From a checkpoint of a small transformer trained on Wikipedia.
Architecture: RMSNorm before each block, rotary positions, no biases in attention or MLP, tied embeddings, normalized queries and keys.
Training: 902M tokens, 6878 steps.
Each number is 200 + 40 x the weight over its row's rms, rounded and kept within 0 to 999. Layers, rows and columns count from 0. The size before them is the row's rms in percent of the matrix's.

# layer 7 MLP up, 1024x384, rms 0.097, rows 137-185, columns 48-95
106,230,199,185,248,174,266,215,229,236,126,198,192,200,210,251,192,216,191,251,211,164,206,140,117,173,208,281,156,200,195,205,223,224,216,174,163,214,209,194,201,188,210,202,262,143,130,207,179
101,254,205,276,181,217,288,183,218,154,205,249,239,181,228,243,167,134,205,144,151,113,241,159,176,236,131,216,182,142,235,195,176,256,231,215,153,224,259,183,165,152,159,192,159,146,242,211,123
095,177,208,195,241,228,171,174,243,218,281,149,178,172,190,191,185,241,257,177,174,203,244,227,172,207,214,162,165,293,195,220,108,219,247,214,282,183,189,158,121,197,232,207,194,136,212,228,189
109,210,242,215,246,186,140,209,222,157,186,217,201,183,183,203,166,164,241,194,236,211,167,137,246,215,189,142,214,225,254,208,237,194,211,241,225,212,106,178,205,169,170,205,162,174,275,188,182
102,170,177,174,173,182,227,199,236,319,158,174,145,177,123,169,223,287,226,190,195,187,267,276,182,164,185,273,225,156,181,119,268,191,212,212,279,187,183,143,205,235,207,232,181,207,203,173,194
097,208,225,190,192,182,201,199,219,200,181,176,103,232,149,187,199,183,206,188,172,125,202,255,214,124,224,268,212,127,228,274,196,191,189,170,273,208,182,272,298,192,278,180,191,205,207,241,209
100,187,186,244,188,181,168,171,227,254,128,132,203,156,161,165,235,206,236,186,164,229,166,202,231,200,195,204,180,144,281,178,185,171,235,223,218,205,212,117,218,160,227,231,200,232,159,180,192
094,206,186,235,248,253,244,206,253,154,242,188,171,254,108,238,106,194,232,191,233,225,166,256,208,254,215,236,250,235,181,210,253,218,213,263,198,179,189,253,260,225,278,246,190,202,160,166,200
097,95,201,226,212,206,190,231,190,182,213,207,155,206,117,220,234,272,184,266,168,192,138,141,180,212,189,204,165,129,214,220,123,257,237,175,190,236,135,209,165,241,182,271,277,231,251,146,198
103,155,167,193,224,165,205,214,229,201,209,132,220,261,218,187,257,227,212,118,261,218,271,225,270,263,235,245,209,144,270,180,220,274,153,174,179,198,252,172,246,189,143,134,177,210,199,197,169
097,146,190,186,216,132,172,287,196,183,240,232,189,208,181,197,176,296,256,252,214,146,236,242,175,180,212,215,185,201,190,198,254,207,180,175,251,227,205,164,258,227,205,254,171,210,233,204,240
101,177,245,223,263,188,328,173,153,105,301,222,151,226,232,245,154,80,140,182,237,226,240,168,162,226,191,210,216,190,242,275,158,160,207,174,117,231,213,172,177,179,240,197,204,234,153,231,205
098,197,223,156,185,196,273,226,145,196,232,211,246,202,251,283,229,219,141,220,120,170,213,134,157,242,288,172,192,131,122,259,264,236,159,189,178,192,187,188,242,183,204,265,181,225,249,220,259
104,154,107,180,169,224,157,139,174,288,183,192,201,158,257,176,209,218,189,223,246,210,266,231,248,249,172,201,148,203,177,159,304,219,263,211,225,155,232,172,237,177,209,227,176,188,197,145,151
096,162,251,211,126,191,170,121,187,216,201,148,167,172,222,251,227,123,266,223,236,173,205,172,177,224,183,207,228,191,223,226,151,214,220,217,211,212,106,245,222,185,196,148,237,183,187,173,184
101,199,214,151,148,181,210,192,204,211,234,211,268,173,220,159,147,175,187,230,229,155,158,248,153,159,245,205,239,173,174,171,152,204,209,139,124,112,115,195,164,212,212,220,189,201,171,207,206
111,147,130,155,260,239,221,190,216,190,195,263,161,193,218,251,175,249,244,264,211,286,200,164,217,262,158,278,221,161,164,189,169,286,179,227,204,253,181,233,219,192,233,217,204,237,248,243,165
101,213,196,200,209,251,178,200,226,191,170,301,193,261,243,248,157,138,238,162,209,194,141,206,270,189,186,179,175,247,138,257,162,194,240,214,239,150,191,210,186,221,262,158,177,187,204,178,251
099,112,221,211,285,249,131,184,251,185,158,218,237,173,130,238,300,229,105,205,216,171,267,213,198,278,197,178,201,196,176,183,227,291,196,239,260,198,158,238,218,209,159,177,201,247,177,162,232
101,157,200,221,179,185,209,214,210,173,223,177,112,144,196,177,159,244,236,213,237,196,243,191,200,216,159,112,219,121,177,199,197,143,195,309,274,208,235,155,237,238,198,254,204,181,274,243,204
100,206,195,235,128,217,220,224,177,186,215,190,154,208,220,220,209,222,223,201,263,227,193,214,228,169,218,219,164,128,206,210,130,244,162,189,245,255,224,198,199,200,178,200,239,175,207,184,146
102,191,203,250,197,246,192,199,221,198,190,144,220,196,224,238,191,227,177,152,178,199,200,199,175,196,237,186,211,195,229,256,248,209,159,207,254,202,198,251,219,208,307,187,316,129,116,179,188
103,189,200,109,97,193,135,181,149,211,292,267,156,180,165,234,207,118,178,208,204,251,217,163,217,222,235,226,213,183,268,205,287,229,216,185,223,179,192,181,145,147,156,195,248,250,221,158,244
098,172,207,263,161,144,192,165,204,168,261,181,169,237,194,174,211,200,244,190,235,241,164,136,214,141,136,214,210,107,208,233,232,215,203,213,199,263,152,220,220,111,246,135,177,183,86,231,240
105,182,187,185,250,219,261,217,192,246,177,251,170,247,186,292,197,202,246,223,153,165,209,182,162,216,219,214,218,247,234,134,124,160,231,262,239,237,231,190,124,214,208,210,118,184,241,201,247
091,169,125,244,179,158,177,174,273,220,173,289,189,259,212,232,249,183,191,253,126,178,191,196,230,190,128,234,199,219,185,199,196,250,154,200,177,160,183,164,188,135,267,234,179,231,222,229,253
093,217,217,149,133,279,154,165,88,181,191,201,259,204,226,206,163,228,214,188,164,156,275,136,170,166,213,176,167,271,252,178,145,226,207,211,220,251,208,268,213,172,292,194,149,184,220,127,181
098,190,200,187,239,231,166,225,157,207,218,204,220,149,197,143,205,224,199,193,190,171,243,177,285,162,194,241,222,284,200,188,186,187,236,229,240,229,161,303,178,170,154,201,223,212,272,200,106
097,144,194,188,209,226,242,262,160,143,171,202,238,181,258,211,257,202,271,114,237,234,257,139,217,181,200,230,152,187,220,217,197,233,230,208,175,283,222,271,239,148,171,169,120,87,184,184,236
098,200,229,186,177,210,267,262,164,224,192,201,257,218,188,207,187,215,217,183,168,213,192,231,160,127,196,142,196,252,166,213,156,111,159,268,156,164,195,206,209,211,156,146,193,259,233,215,202
099,234,196,222,178,167,179,155,269,172,199,129,143,273,271,119,144,206,205,206,203,157,108,204,214,283,134,183,253,205,209,203,178,168,174,195,269,239,116,177,227,210,152,78,168,220,197,273,184
101,183,279,173,296,194,147,170,192,204,198,207,222,208,205,232,172,222,233,145,215,189,149,258,264,145,204,128,208,223,214,241,184,231,146,236,233,85,223,229,245,180,243,200,237,230,200,198,161
100,152,149,196,205,227,264,174,185,256,227,235,161,177,269,134,211,226,151,240,206,131,112,218,149,192,254,202,175,278,181,278,222,229,270,220,164,224,219,259,198,169,148,205,285,205,166,233,160
103,150,243,43,159,222,216,188,172,237,221,183,217,148,240,197,179,207,175,167,226,206,207,219,172,236,161,157,211,256,195,160,141,216,168,187,159,137,199,206,168,208,189,140,195,224,170,211,129
099,199,169,181,251,145,121,234,184,171,214,216,223,238,205,187,131,236,183,192,186,215,218,126,240,181,187,221,193,237,181,179,211,217,220,174,165,259,288,226,174,212,227,199,226,211,183,181,247
103,220,213,228,220,275,180,192,175,255,178,179,215,165,211,112,183,173,216,160,255,266,285,170,153,232,181,219,151,216,64,182,165,199,259,192,157,254,170,267,168,208,152,239,173,185,189,229,235
106,176,156,216,175,177,171,220,208,226,204,265,178,237,211,187,226,180,190,197,199,247,162,227,172,198,212,247,269,208,218,191,203,317,209,271,210,194,268,225,202,215,221,161,228,247,194,242,177
102,211,176,236,236,110,219,163,243,188,191,241,239,257,274,194,196,200,253,196,213,177,194,156,112,264,180,281,162,242,167,233,225,174,164,209,178,196,227,186,244,223,228,229,245,138,103,252,177
102,90,186,216,154,191,153,228,154,302,218,221,215,183,144,246,189,211,139,193,182,243,202,175,177,226,195,230,232,174,251,148,185,246,167,208,256,200,197,222,141,241,215,140,183,188,140,194,181
103,211,223,291,227,142,188,218,166,173,247,155,245,177,248,182,245,275,287,204,193,159,193,236,119,182,234,229,212,283,184,200,144,192,107,226,203,255,170,134,157,235,207,177,199,226,193,198,166
101,176,282,172,194,140,226,205,151,190,89,182,160,160,236,157,264,234,263,137,224,160,174,211,115,140,213,114,258,216,265,256,193,255,152,231,244,285,108,149,136,242,204,207,239,186,118,166,151
101,223,160,228,218,213,162,253,174,232,206,220,212,118,200,144,238,129,234,248,201,135,175,244,184,214,194,229,277,223,197,296,249,153,218,271,305,242,189,263,166,222,166,135,152,181,236,124,167
093,238,155,179,159,217,221,200,162,117,205,222,177,195,165,218,137,215,135,193,180,186,136,249,270,177,173,204,175,230,207,211,165,261,237,286,191,227,133,189,180,224,224,203,159,222,158,136,220
105,237,196,205,271,235,182,293,250,198,178,144,184,207,259,156,173,195,298,221,169,141,227,238,228,156,206,188,158,219,187,133,192,286,169,215,314,212,242,183,121,231,287,135,230,171,145,129,202
099,231,197,168,203,203,164,210,245,212,206,188,236,201,219,213,169,192,224,263,102,197,180,136,155,135,201,187,187,165,228,200,272,201,213,105,225,209,279,256,236,202,224,170,158,197,243,171,181
105,244,169,103,150,200,179,250,181,205,235,198,173,214,207,201,220,208,211,179,137,204,154,167,152,222,272,170,79,198,166,166,203,141,262,203,157,203,174,254,182,275,162,216,315,214,167,211,191
099,116,193,250,218,205,167,173,203,170,173,264,176,239,194,261,248,188,177,192,186,254,231,207,240,141,185,151,213,189,193,223,159,188,215,156,166,148,142,164,205,253,185,232,164,197,213,174,171
100,239,268,208,159,101,202,152,309,241,182,282,258,230,156,254,200,139,264,196,142,142,200,237,154,179,207,202,247,158,240,227,188,149,267,221,107,171,145,227,246,156,212,177,216,205,158,199,154
100,259,218,231,152,183,195,198,181,216,234,181,129,254,224,184,277,222,271,210,193,212,227,204,207,219,186,158,241,198,225,288,172,169,225,196,154,309,304,214,171,276,159,222,185,186,173,261,231
# layer 7 MLP down (transposed), 1024x384, rms 0.184, rows 137-184, columns 48-95
102,269,148,253,244,235,184,176,170,169,146,210,207,147,153,206,184,204,189,189,237,224,191,181,178,205,194,248,173,250,238,214,256,161,235,221,186,257,214,176,227,161,236,212,216,177,172,221,205
098,187,193,231,202,200,224,170,158,185,127,203,180,217,196,225,225,247,194,143,167,210,251,210,217,244,165,173,155,288,233,254,217,172,149,259,197,212,245,141,254,214,172,178,196,107,194,265,193
096,217,197,192,195,232,181,238,209,222,233,181,215,149,165,224,257,221,169,261,199,235,195,272,184,122,197,189,193,230,88,179,236,243,274,204,184,191,218,175,137,203,167,226,204,147,200,263,115
120,169,145,172,308,197,137,169,270,152,128,155,179,170,270,175,242,194,268,208,179,162,177,204,226,213,141,141,227,173,231,232,241,212,275,217,159,156,155,150,234,100,171,171,199,190,273,174,176
100,145,146,146,143,198,240,250,148,209,161,208,205,214,149,167,235,198,174,199,176,230,212,142,243,229,215,236,238,135,174,138,195,277,319,181,175,181,216,146,169,163,245,197,207,216,181,186,203
096,138,130,182,261,174,270,163,229,298,287,172,221,150,269,155,238,172,263,134,197,236,184,230,219,221,184,290,194,145,141,226,194,151,201,220,234,219,194,191,217,221,231,214,237,223,189,156,162
100,147,191,162,156,164,184,267,121,185,113,210,150,112,296,178,212,156,204,224,165,268,162,160,154,226,275,143,205,208,163,229,180,214,250,182,179,196,262,232,189,207,212,204,183,275,113,275,165
092,269,176,204,209,210,211,197,213,206,177,199,238,280,190,151,165,190,278,218,267,206,128,166,263,144,151,274,221,211,215,209,173,228,203,219,184,196,217,259,190,201,212,245,224,137,213,151,219
097,220,183,252,235,214,174,199,206,225,227,151,239,230,149,200,202,235,186,210,198,196,113,274,116,272,203,237,225,166,233,209,150,248,184,153,235,251,205,226,249,135,192,140,267,203,205,153,227
098,243,152,173,264,170,211,177,159,239,218,176,227,229,212,236,195,227,187,233,267,284,259,186,167,164,192,165,147,208,232,183,217,203,219,222,259,191,256,138,280,268,192,158,163,254,243,204,218
102,192,161,168,211,159,207,200,147,124,283,310,198,148,211,153,205,239,176,245,243,148,192,280,153,194,231,185,190,177,191,225,227,215,191,194,207,139,203,127,276,140,127,197,142,242,213,269,248
109,201,251,228,189,235,275,128,191,130,189,223,197,231,169,227,190,188,209,201,183,231,187,174,181,228,220,210,188,170,195,184,248,216,225,175,166,261,172,160,147,262,173,139,199,201,250,189,261
101,155,186,177,217,183,156,221,117,219,172,251,200,162,160,218,208,208,188,226,181,204,211,170,187,184,266,280,221,208,230,269,261,94,221,145,256,234,187,185,184,192,181,231,155,155,183,222,220
104,203,121,173,155,269,196,233,187,201,202,200,190,183,300,226,259,183,166,235,164,210,256,204,198,241,168,185,212,147,133,191,208,222,195,205,251,113,225,155,186,257,252,227,181,204,195,174,208
095,211,250,223,280,206,266,190,204,169,143,231,189,197,203,186,190,135,200,268,231,242,283,167,188,211,284,213,192,243,173,249,163,188,168,215,135,195,284,196,221,181,219,233,245,164,216,214,215
101,289,189,249,210,198,189,172,219,126,194,137,216,171,223,140,204,224,147,258,226,225,194,267,141,226,199,140,211,177,220,179,138,224,133,160,164,98,219,267,199,169,209,184,216,198,231,160,215
114,175,237,200,159,242,165,178,224,219,233,232,71,217,171,174,219,198,236,169,181,245,203,178,175,243,151,253,243,154,169,190,225,286,158,153,192,222,161,196,262,152,199,223,267,271,322,247,172
096,127,267,215,137,143,160,192,161,216,142,249,203,235,245,162,175,233,221,183,155,219,195,200,174,285,195,186,190,224,258,165,145,280,268,275,206,176,211,229,234,270,188,179,162,189,233,184,189
095,196,205,260,199,185,151,288,203,142,170,212,203,151,182,184,219,178,307,269,231,194,179,198,203,221,174,257,154,238,198,133,147,205,155,191,204,180,216,150,199,192,215,223,212,155,147,255,189
097,211,176,214,220,216,171,211,221,220,241,184,169,181,192,205,243,128,250,152,129,178,173,209,242,238,206,210,280,161,141,248,151,129,138,195,203,206,180,242,149,152,110,198,190,152,196,243,125
107,229,105,225,157,213,125,143,237,266,114,137,145,218,243,225,196,226,257,207,257,247,145,226,160,307,251,219,170,249,265,250,157,213,197,112,187,197,194,126,171,136,197,261,222,187,236,177,227
101,154,173,195,220,234,247,166,180,211,168,194,201,220,187,287,191,196,200,220,192,139,186,266,287,186,167,214,209,179,241,183,237,218,195,130,272,222,212,213,194,245,125,242,261,147,208,253,255
101,195,210,218,146,201,244,178,267,206,221,214,163,156,212,218,152,149,221,140,195,195,252,156,217,203,64,181,218,187,220,263,277,292,269,229,195,213,213,222,118,212,167,160,219,197,254,152,189
095,159,156,193,227,221,166,146,160,229,156,187,193,229,261,166,205,227,253,215,233,103,186,282,249,223,124,180,118,198,167,181,165,158,200,175,165,195,195,166,273,202,152,215,272,152,205,164,197
101,200,228,166,244,190,198,195,171,172,203,203,250,125,201,200,190,173,173,209,122,252,200,181,229,79,265,172,142,177,175,128,163,109,193,225,221,191,207,166,220,137,293,187,223,202,248,161,207
106,184,286,167,215,170,180,191,209,189,208,166,175,196,184,220,158,192,167,200,198,235,182,215,286,179,223,187,196,213,296,248,159,144,170,220,219,229,162,211,174,262,149,201,233,145,135,168,166
093,265,200,130,146,288,205,287,213,202,245,182,275,258,181,260,209,234,201,238,233,193,205,195,207,187,179,192,208,262,252,203,258,220,142,245,188,183,232,225,193,251,199,230,188,232,148,201,155
096,197,248,254,228,181,153,244,154,206,205,151,230,172,121,237,133,204,207,187,228,201,176,222,198,149,144,226,196,188,180,170,147,204,222,132,230,162,203,187,158,209,245,211,214,157,196,223,221
098,181,146,144,271,164,39,175,178,218,257,153,189,210,185,134,198,122,232,162,202,203,144,171,174,244,251,276,205,179,151,258,174,180,205,193,202,235,190,137,203,233,198,151,193,217,214,196,224
098,124,218,211,187,146,215,218,215,184,167,227,209,215,160,232,213,191,198,242,157,163,187,166,181,223,222,144,158,215,223,226,222,150,177,241,263,175,230,255,159,192,219,213,224,203,198,214,174
099,220,141,201,224,218,210,247,198,216,180,154,199,231,194,198,182,233,200,230,197,176,278,292,224,190,222,206,232,175,228,264,160,221,250,311,250,235,156,193,185,173,181,212,130,260,117,183,221
098,174,260,237,227,177,265,233,173,180,177,201,290,207,166,143,230,269,239,232,227,202,122,219,230,141,171,168,138,133,207,221,258,204,170,209,164,208,243,263,223,213,200,247,148,261,143,199,218
105,181,182,183,264,205,235,222,156,203,198,251,207,160,221,217,176,172,227,206,229,202,185,199,202,199,152,197,227,230,181,208,212,155,167,167,74,199,195,219,154,216,191,242,265,296,186,141,83
107,246,243,230,207,191,225,266,179,205,232,216,185,153,244,212,144,191,155,170,224,244,189,200,160,175,154,257,237,268,183,150,222,157,189,189,200,124,209,160,162,226,171,253,228,215,244,214,183
098,209,206,204,217,166,230,214,177,191,190,218,267,221,252,243,169,183,190,181,213,194,198,202,153,220,191,179,141,165,186,226,166,156,218,227,214,277,207,122,229,201,234,240,222,221,225,178,198
103,243,174,260,216,217,195,212,123,239,182,220,247,149,176,148,173,234,216,182,222,200,275,198,209,320,202,187,202,236,168,159,227,197,224,206,187,201,154,177,154,227,230,127,180,184,211,187,234
104,179,137,179,194,152,145,213,204,217,259,205,248,183,228,180,278,191,296,201,157,243,268,180,226,160,201,205,231,186,140,213,160,180,182,179,172,227,206,233,196,156,272,195,197,200,192,173,223
098,233,166,248,129,189,215,221,244,207,185,138,260,203,196,227,168,182,240,208,208,206,188,226,212,238,167,188,144,229,216,207,172,282,168,203,248,215,282,194,164,204,214,184,234,107,190,212,201
102,236,176,209,240,230,307,199,273,203,180,209,239,192,180,284,292,245,176,207,181,271,178,260,171,161,155,200,215,147,355,214,199,224,87,201,226,255,150,230,159,240,264,133,133,157,163,215,206
099,158,208,222,253,238,179,170,223,151,248,238,175,218,140,211,175,178,249,303,226,230,186,197,213,239,235,198,184,272,283,172,178,147,148,177,233,193,159,192,189,214,178,223,183,211,217,137,224
099,264,206,214,246,100,194,207,271,266,210,192,192,156,172,218,234,237,211,227,223,215,247,215,210,221,198,158,184,199,198,175,139,189,160,169,326,170,244,182,153,162,185,256,234,234,140,184,152
104,179,248,188,202,161,199,113,206,130,163,265,110,165,249,195,202,155,151,143,196,196,255,240,198,202,219,249,138,232,187,220,164,285,267,199,206,199,208,216,144,276,166,182,67,199,196,175,86
095,186,270,139,268,180,282,233,249,209,158,211,187,188,249,284,179,257,220,196,174,169,242,236,255,190,201,210,215,218,204,171,216,164,224,210,166,220,187,233,221,199,169,144,282,224,210,172,174
095,190,221,187,204,216,207,289,150,215,295,170,203,204,241,171,170,181,235,216,167,103,232,226,142,149,162,200,205,244,135,214,80,234,201,137,247,278,225,138,167,193,277,169,186,158,261,163,161
097,189,190,177,194,232,245,176,212,214,208,215,257,139,134,158,180,159,279,258,135,224,210,178,304,118,222,212,196,139,256,204,87,217,255,146,204,199,182,225,232,155,190,178,281,211,186,148,196
101,133,203,206,163,196,141,256,135,264,146,259,199,205,193,281,158,146,205,202,286,165,166,212,202,163,241,186,69,232,190,134,106,168,220,227,232,246,198,217,192,261,205,202,207,234,113,237,208
101,167,209,166,175,170,299,210,146,171,174,187,278,193,137,227,205,201,262,230,207,187,214,175,156,195,213,190,109,243,253,202,191,220,271,278,199,274,192,181,166,235,148,210,204,250,244,188,293
099,242,151,225,220,205,137,216,212,190,186,174,230,121,175,227,173,132,200,94,283,191,244,259,267,211,177,204,164,185,179,244,184,230,235,214,206,237,197,163,215,207,246,277,198,198,213,205,250
# layer 7 MLP gate, 1024x384, rms 0.0936, rows 138-185, columns 48-95
103,206,174,220,186,166,255,255,145,218,191,218,221,233,214,255,175,164,180,204,153,212,193,218,172,198,261,207,133,243,119,186,207,236,238,163,202,267,197,176,247,209,182,195,234,215,164,139,236
097,232,158,211,201,213,207,207,79,150,174,235,161,185,173,164,162,167,249,227,181,209,225,165,241,174,205,176,148,97,207,265,262,218,273,217,159,188,161,273,235,179,184,233,219,229,192,236,165
102,243,118,160,279,118,154,218,260,165,155,237,202,175,182,246,109,215,194,175,219,177,241,129,198,241,195,185,218,247,294,175,202,189,200,156,195,211,157,252,206,136,205,230,146,107,191,195,255
102,144,127,222,200,276,252,184,219,237,146,208,217,266,191,199,210,245,199,198,223,223,193,187,215,131,170,273,152,196,279,198,179,165,259,222,161,285,189,227,193,197,236,102,163,198,207,156,159
101,190,202,230,191,192,268,186,169,204,232,108,230,244,182,175,227,218,266,153,224,177,220,179,231,203,179,249,219,254,155,251,218,191,180,129,189,213,197,194,189,148,187,203,232,159,177,226,224
094,139,212,261,246,216,196,197,195,198,186,246,216,219,204,191,221,224,298,165,250,176,273,205,208,164,208,192,237,210,210,143,229,212,184,202,264,148,187,148,180,217,213,147,211,204,194,135,178
090,199,154,268,171,219,175,205,177,248,259,176,185,161,120,180,174,277,225,256,139,220,146,183,131,250,178,239,230,217,174,187,246,228,178,214,176,178,259,159,207,195,269,252,171,164,243,293,197
105,143,196,174,219,294,150,150,198,88,231,199,220,181,251,204,203,187,166,171,198,200,217,194,197,182,215,240,249,223,153,204,232,186,157,206,194,219,222,200,196,185,236,177,226,158,201,312,198
101,141,214,229,184,202,238,223,172,209,235,208,197,118,173,175,204,264,235,297,233,144,192,244,189,227,182,240,206,188,193,256,271,143,179,308,224,190,247,186,207,161,238,209,130,218,246,224,260
096,171,236,260,211,216,191,265,190,207,233,174,199,216,191,264,219,196,226,211,267,204,187,207,192,162,159,238,247,192,205,132,256,245,222,298,153,208,142,201,249,222,168,121,196,203,253,192,205
096,203,157,204,196,203,214,230,162,178,230,199,207,172,191,162,153,214,188,192,247,272,244,169,165,302,288,241,210,167,136,211,253,159,197,212,233,160,153,204,190,152,178,230,293,149,194,246,231
094,297,210,203,199,283,163,209,81,216,271,235,233,261,225,202,259,154,130,214,179,261,230,244,216,149,196,202,106,207,242,222,178,188,194,190,207,227,191,159,191,215,213,232,170,292,208,252,237
109,193,220,236,174,181,127,271,241,227,203,158,234,184,242,72,193,190,238,161,269,136,138,193,237,239,161,245,228,260,165,229,252,217,257,286,239,228,247,175,138,185,251,217,188,276,179,120,247
100,152,245,286,207,236,211,212,204,163,256,186,192,241,293,214,250,228,133,147,209,231,232,165,151,245,188,156,212,242,271,219,308,167,169,173,238,182,86,228,173,154,154,233,174,161,195,202,207
107,173,194,151,120,245,201,172,215,213,190,199,177,212,250,191,215,208,200,197,227,193,247,241,219,210,217,248,194,250,259,182,204,211,222,202,252,138,248,202,132,145,214,156,185,245,202,199,180
110,185,188,165,189,206,204,219,177,190,174,275,174,162,199,239,242,298,187,227,265,236,207,219,206,221,155,254,214,171,186,183,211,254,135,241,195,199,170,195,227,169,185,197,186,259,284,269,148
096,255,135,201,233,146,148,187,174,63,190,205,205,221,233,236,184,214,208,244,196,219,215,283,234,211,200,150,161,142,156,153,195,228,218,171,176,188,205,238,185,180,214,182,206,244,190,204,136
098,198,129,175,209,207,306,204,138,273,155,241,206,190,201,211,259,184,269,167,179,203,210,188,237,168,199,201,230,189,206,129,218,122,163,187,196,185,204,155,244,219,209,205,184,218,186,181,212
100,227,217,228,209,272,167,239,175,229,282,239,205,246,225,225,303,280,132,224,189,259,176,232,229,148,236,209,175,226,224,229,105,217,256,173,172,184,189,242,185,192,100,150,159,211,248,249,217
105,144,234,184,216,247,172,240,173,191,198,270,149,94,193,180,192,178,194,200,169,211,244,217,173,175,189,170,157,235,219,228,166,199,238,153,180,157,168,204,199,205,256,194,138,197,205,232,229
106,165,186,203,207,167,182,194,245,133,180,212,236,266,189,175,211,163,186,180,184,111,219,242,242,183,204,208,172,166,220,217,252,209,237,151,235,166,241,208,133,155,153,276,189,172,203,234,135
104,179,157,140,247,244,153,167,212,182,165,239,187,180,232,196,231,226,203,188,229,191,182,184,234,157,236,177,221,146,111,173,149,161,202,224,222,164,221,160,222,185,189,217,194,139,155,225,285
096,229,221,192,226,228,200,202,287,228,247,199,191,176,216,223,223,181,237,196,201,251,122,220,215,222,198,267,160,255,185,191,243,265,181,190,198,277,242,173,229,140,193,177,232,218,220,245,227
103,169,174,274,191,173,105,166,220,137,217,154,215,147,215,193,176,241,183,236,292,177,125,246,197,214,187,205,235,154,237,218,253,210,160,199,291,217,179,207,271,170,127,168,280,180,188,199,246
088,235,206,204,187,208,195,209,146,139,243,207,164,198,197,225,130,160,206,188,188,205,213,221,225,252,242,132,177,176,156,216,147,121,238,196,216,187,188,243,178,207,252,169,200,269,183,254,185
095,286,208,211,176,255,162,151,234,191,221,188,273,182,234,231,224,167,305,184,215,135,214,167,198,225,161,265,213,255,106,171,228,113,176,140,269,116,222,183,162,164,166,215,222,220,169,232,279
097,215,246,262,139,112,217,215,231,199,201,204,152,245,223,170,254,170,196,208,212,236,180,200,206,177,181,251,177,189,124,153,292,204,272,121,217,172,297,278,219,237,143,189,187,195,211,243,210
094,288,224,262,166,300,189,233,147,243,223,199,228,212,138,159,202,259,187,156,143,242,283,187,79,227,162,280,133,189,210,140,191,247,211,257,241,219,204,272,154,189,217,171,252,247,309,227,271
101,245,237,216,180,174,236,172,142,155,287,168,166,222,124,229,188,219,271,192,204,219,167,171,299,173,220,217,232,197,198,241,209,232,195,209,204,167,139,170,162,248,221,179,193,218,176,219,175
100,248,175,139,143,216,163,221,223,235,138,202,281,165,218,245,189,211,191,185,173,240,205,168,249,138,233,215,288,209,162,140,141,187,157,212,233,204,257,193,259,190,214,170,232,169,151,165,207
100,214,186,77,151,182,169,245,227,223,181,267,207,166,197,205,180,269,152,227,61,181,225,194,162,142,170,253,177,223,276,258,161,171,185,251,150,222,243,155,169,170,255,224,238,138,174,130,197
102,250,221,223,213,227,184,123,210,145,246,227,167,187,256,154,189,297,168,215,239,211,165,220,199,267,187,244,194,185,203,149,203,272,222,218,163,178,122,177,207,171,205,152,239,195,223,295,232
102,215,124,225,144,242,213,251,215,194,165,135,197,134,175,216,167,205,172,178,304,131,176,139,198,178,203,227,131,133,171,258,191,158,228,268,258,217,187,186,181,276,182,166,197,229,245,253,230
096,205,204,232,258,209,242,201,262,148,208,235,215,224,192,197,213,185,237,221,197,180,173,216,197,217,147,110,161,151,111,173,158,275,234,178,193,178,173,248,203,259,229,178,141,205,292,129,229
105,191,160,200,217,246,189,278,193,121,138,190,230,224,250,195,182,178,155,202,154,95,150,191,234,177,226,200,221,184,265,244,187,193,231,201,169,231,206,207,176,194,167,221,152,207,161,126,197
109,194,184,160,228,277,199,153,218,222,128,227,162,113,196,170,162,209,161,214,212,213,230,184,161,178,229,187,199,191,146,249,220,212,160,258,208,192,196,199,137,157,196,136,208,189,146,133,189
104,160,163,210,234,166,189,208,241,226,262,252,272,229,221,194,270,164,218,193,161,291,154,245,177,173,202,246,236,192,174,272,197,173,268,229,247,196,224,210,72,201,207,292,207,179,255,244,254
103,175,245,245,161,172,232,186,195,188,178,212,274,173,188,238,149,290,215,226,228,174,205,202,131,197,187,218,201,247,216,182,209,163,140,261,231,188,179,171,272,171,214,204,228,106,232,209,192
106,186,210,218,262,187,236,180,188,225,189,96,182,201,207,195,179,214,134,168,201,272,195,195,225,223,168,217,241,213,227,162,236,159,269,211,135,162,122,217,129,191,235,221,245,186,240,259,196
099,228,224,235,195,226,229,282,223,169,134,197,201,204,195,280,243,197,101,246,239,256,213,221,177,243,200,150,196,194,200,140,255,265,191,274,229,154,176,181,123,173,231,199,212,182,143,220,199
103,191,206,202,188,216,198,209,212,220,193,227,232,230,201,183,167,95,179,133,169,130,208,150,158,211,219,186,209,249,220,223,184,200,274,99,207,201,180,210,188,150,190,211,189,126,262,218,249
091,189,222,188,230,221,243,177,124,150,201,216,214,176,271,192,196,162,159,161,206,133,185,151,191,205,186,231,185,252,201,238,235,293,177,242,142,252,234,205,281,215,222,225,207,207,191,199,243
106,238,156,168,268,206,153,152,207,139,156,211,148,228,227,230,197,259,180,153,171,211,210,247,201,182,210,156,180,288,202,221,210,193,245,176,128,152,221,222,220,266,169,221,228,203,156,304,197
102,242,121,166,237,240,313,197,212,216,148,263,178,208,184,238,268,230,186,175,247,165,272,201,187,184,261,283,236,274,168,178,219,177,258,185,190,254,168,190,216,230,177,213,230,216,221,152,231
108,194,252,201,129,229,151,246,228,191,203,197,246,231,208,214,220,251,190,154,253,200,181,183,223,185,245,165,253,160,162,213,236,183,179,251,174,208,146,187,231,197,191,254,169,222,170,182,284
101,202,187,259,181,178,269,184,166,191,246,204,191,194,187,220,119,224,184,174,250,210,174,230,229,239,195,168,145,327,199,132,157,215,148,224,190,266,253,141,174,188,238,278,249,194,233,271,272
094,214,203,163,131,278,262,238,198,177,187,134,130,270,166,124,215,184,212,123,226,211,183,190,222,206,230,217,135,183,228,155,209,247,166,154,204,153,185,239,253,253,151,199,158,163,224,200,253
097,147,234,221,260,274,201,146,157,178,177,139,223,181,199,252,251,289,228,121,265,213,239,239,152,235,310,168,233,296,223,279,202,241,208,135,266,233,188,215,206,231,262,248,213,234,250,217,197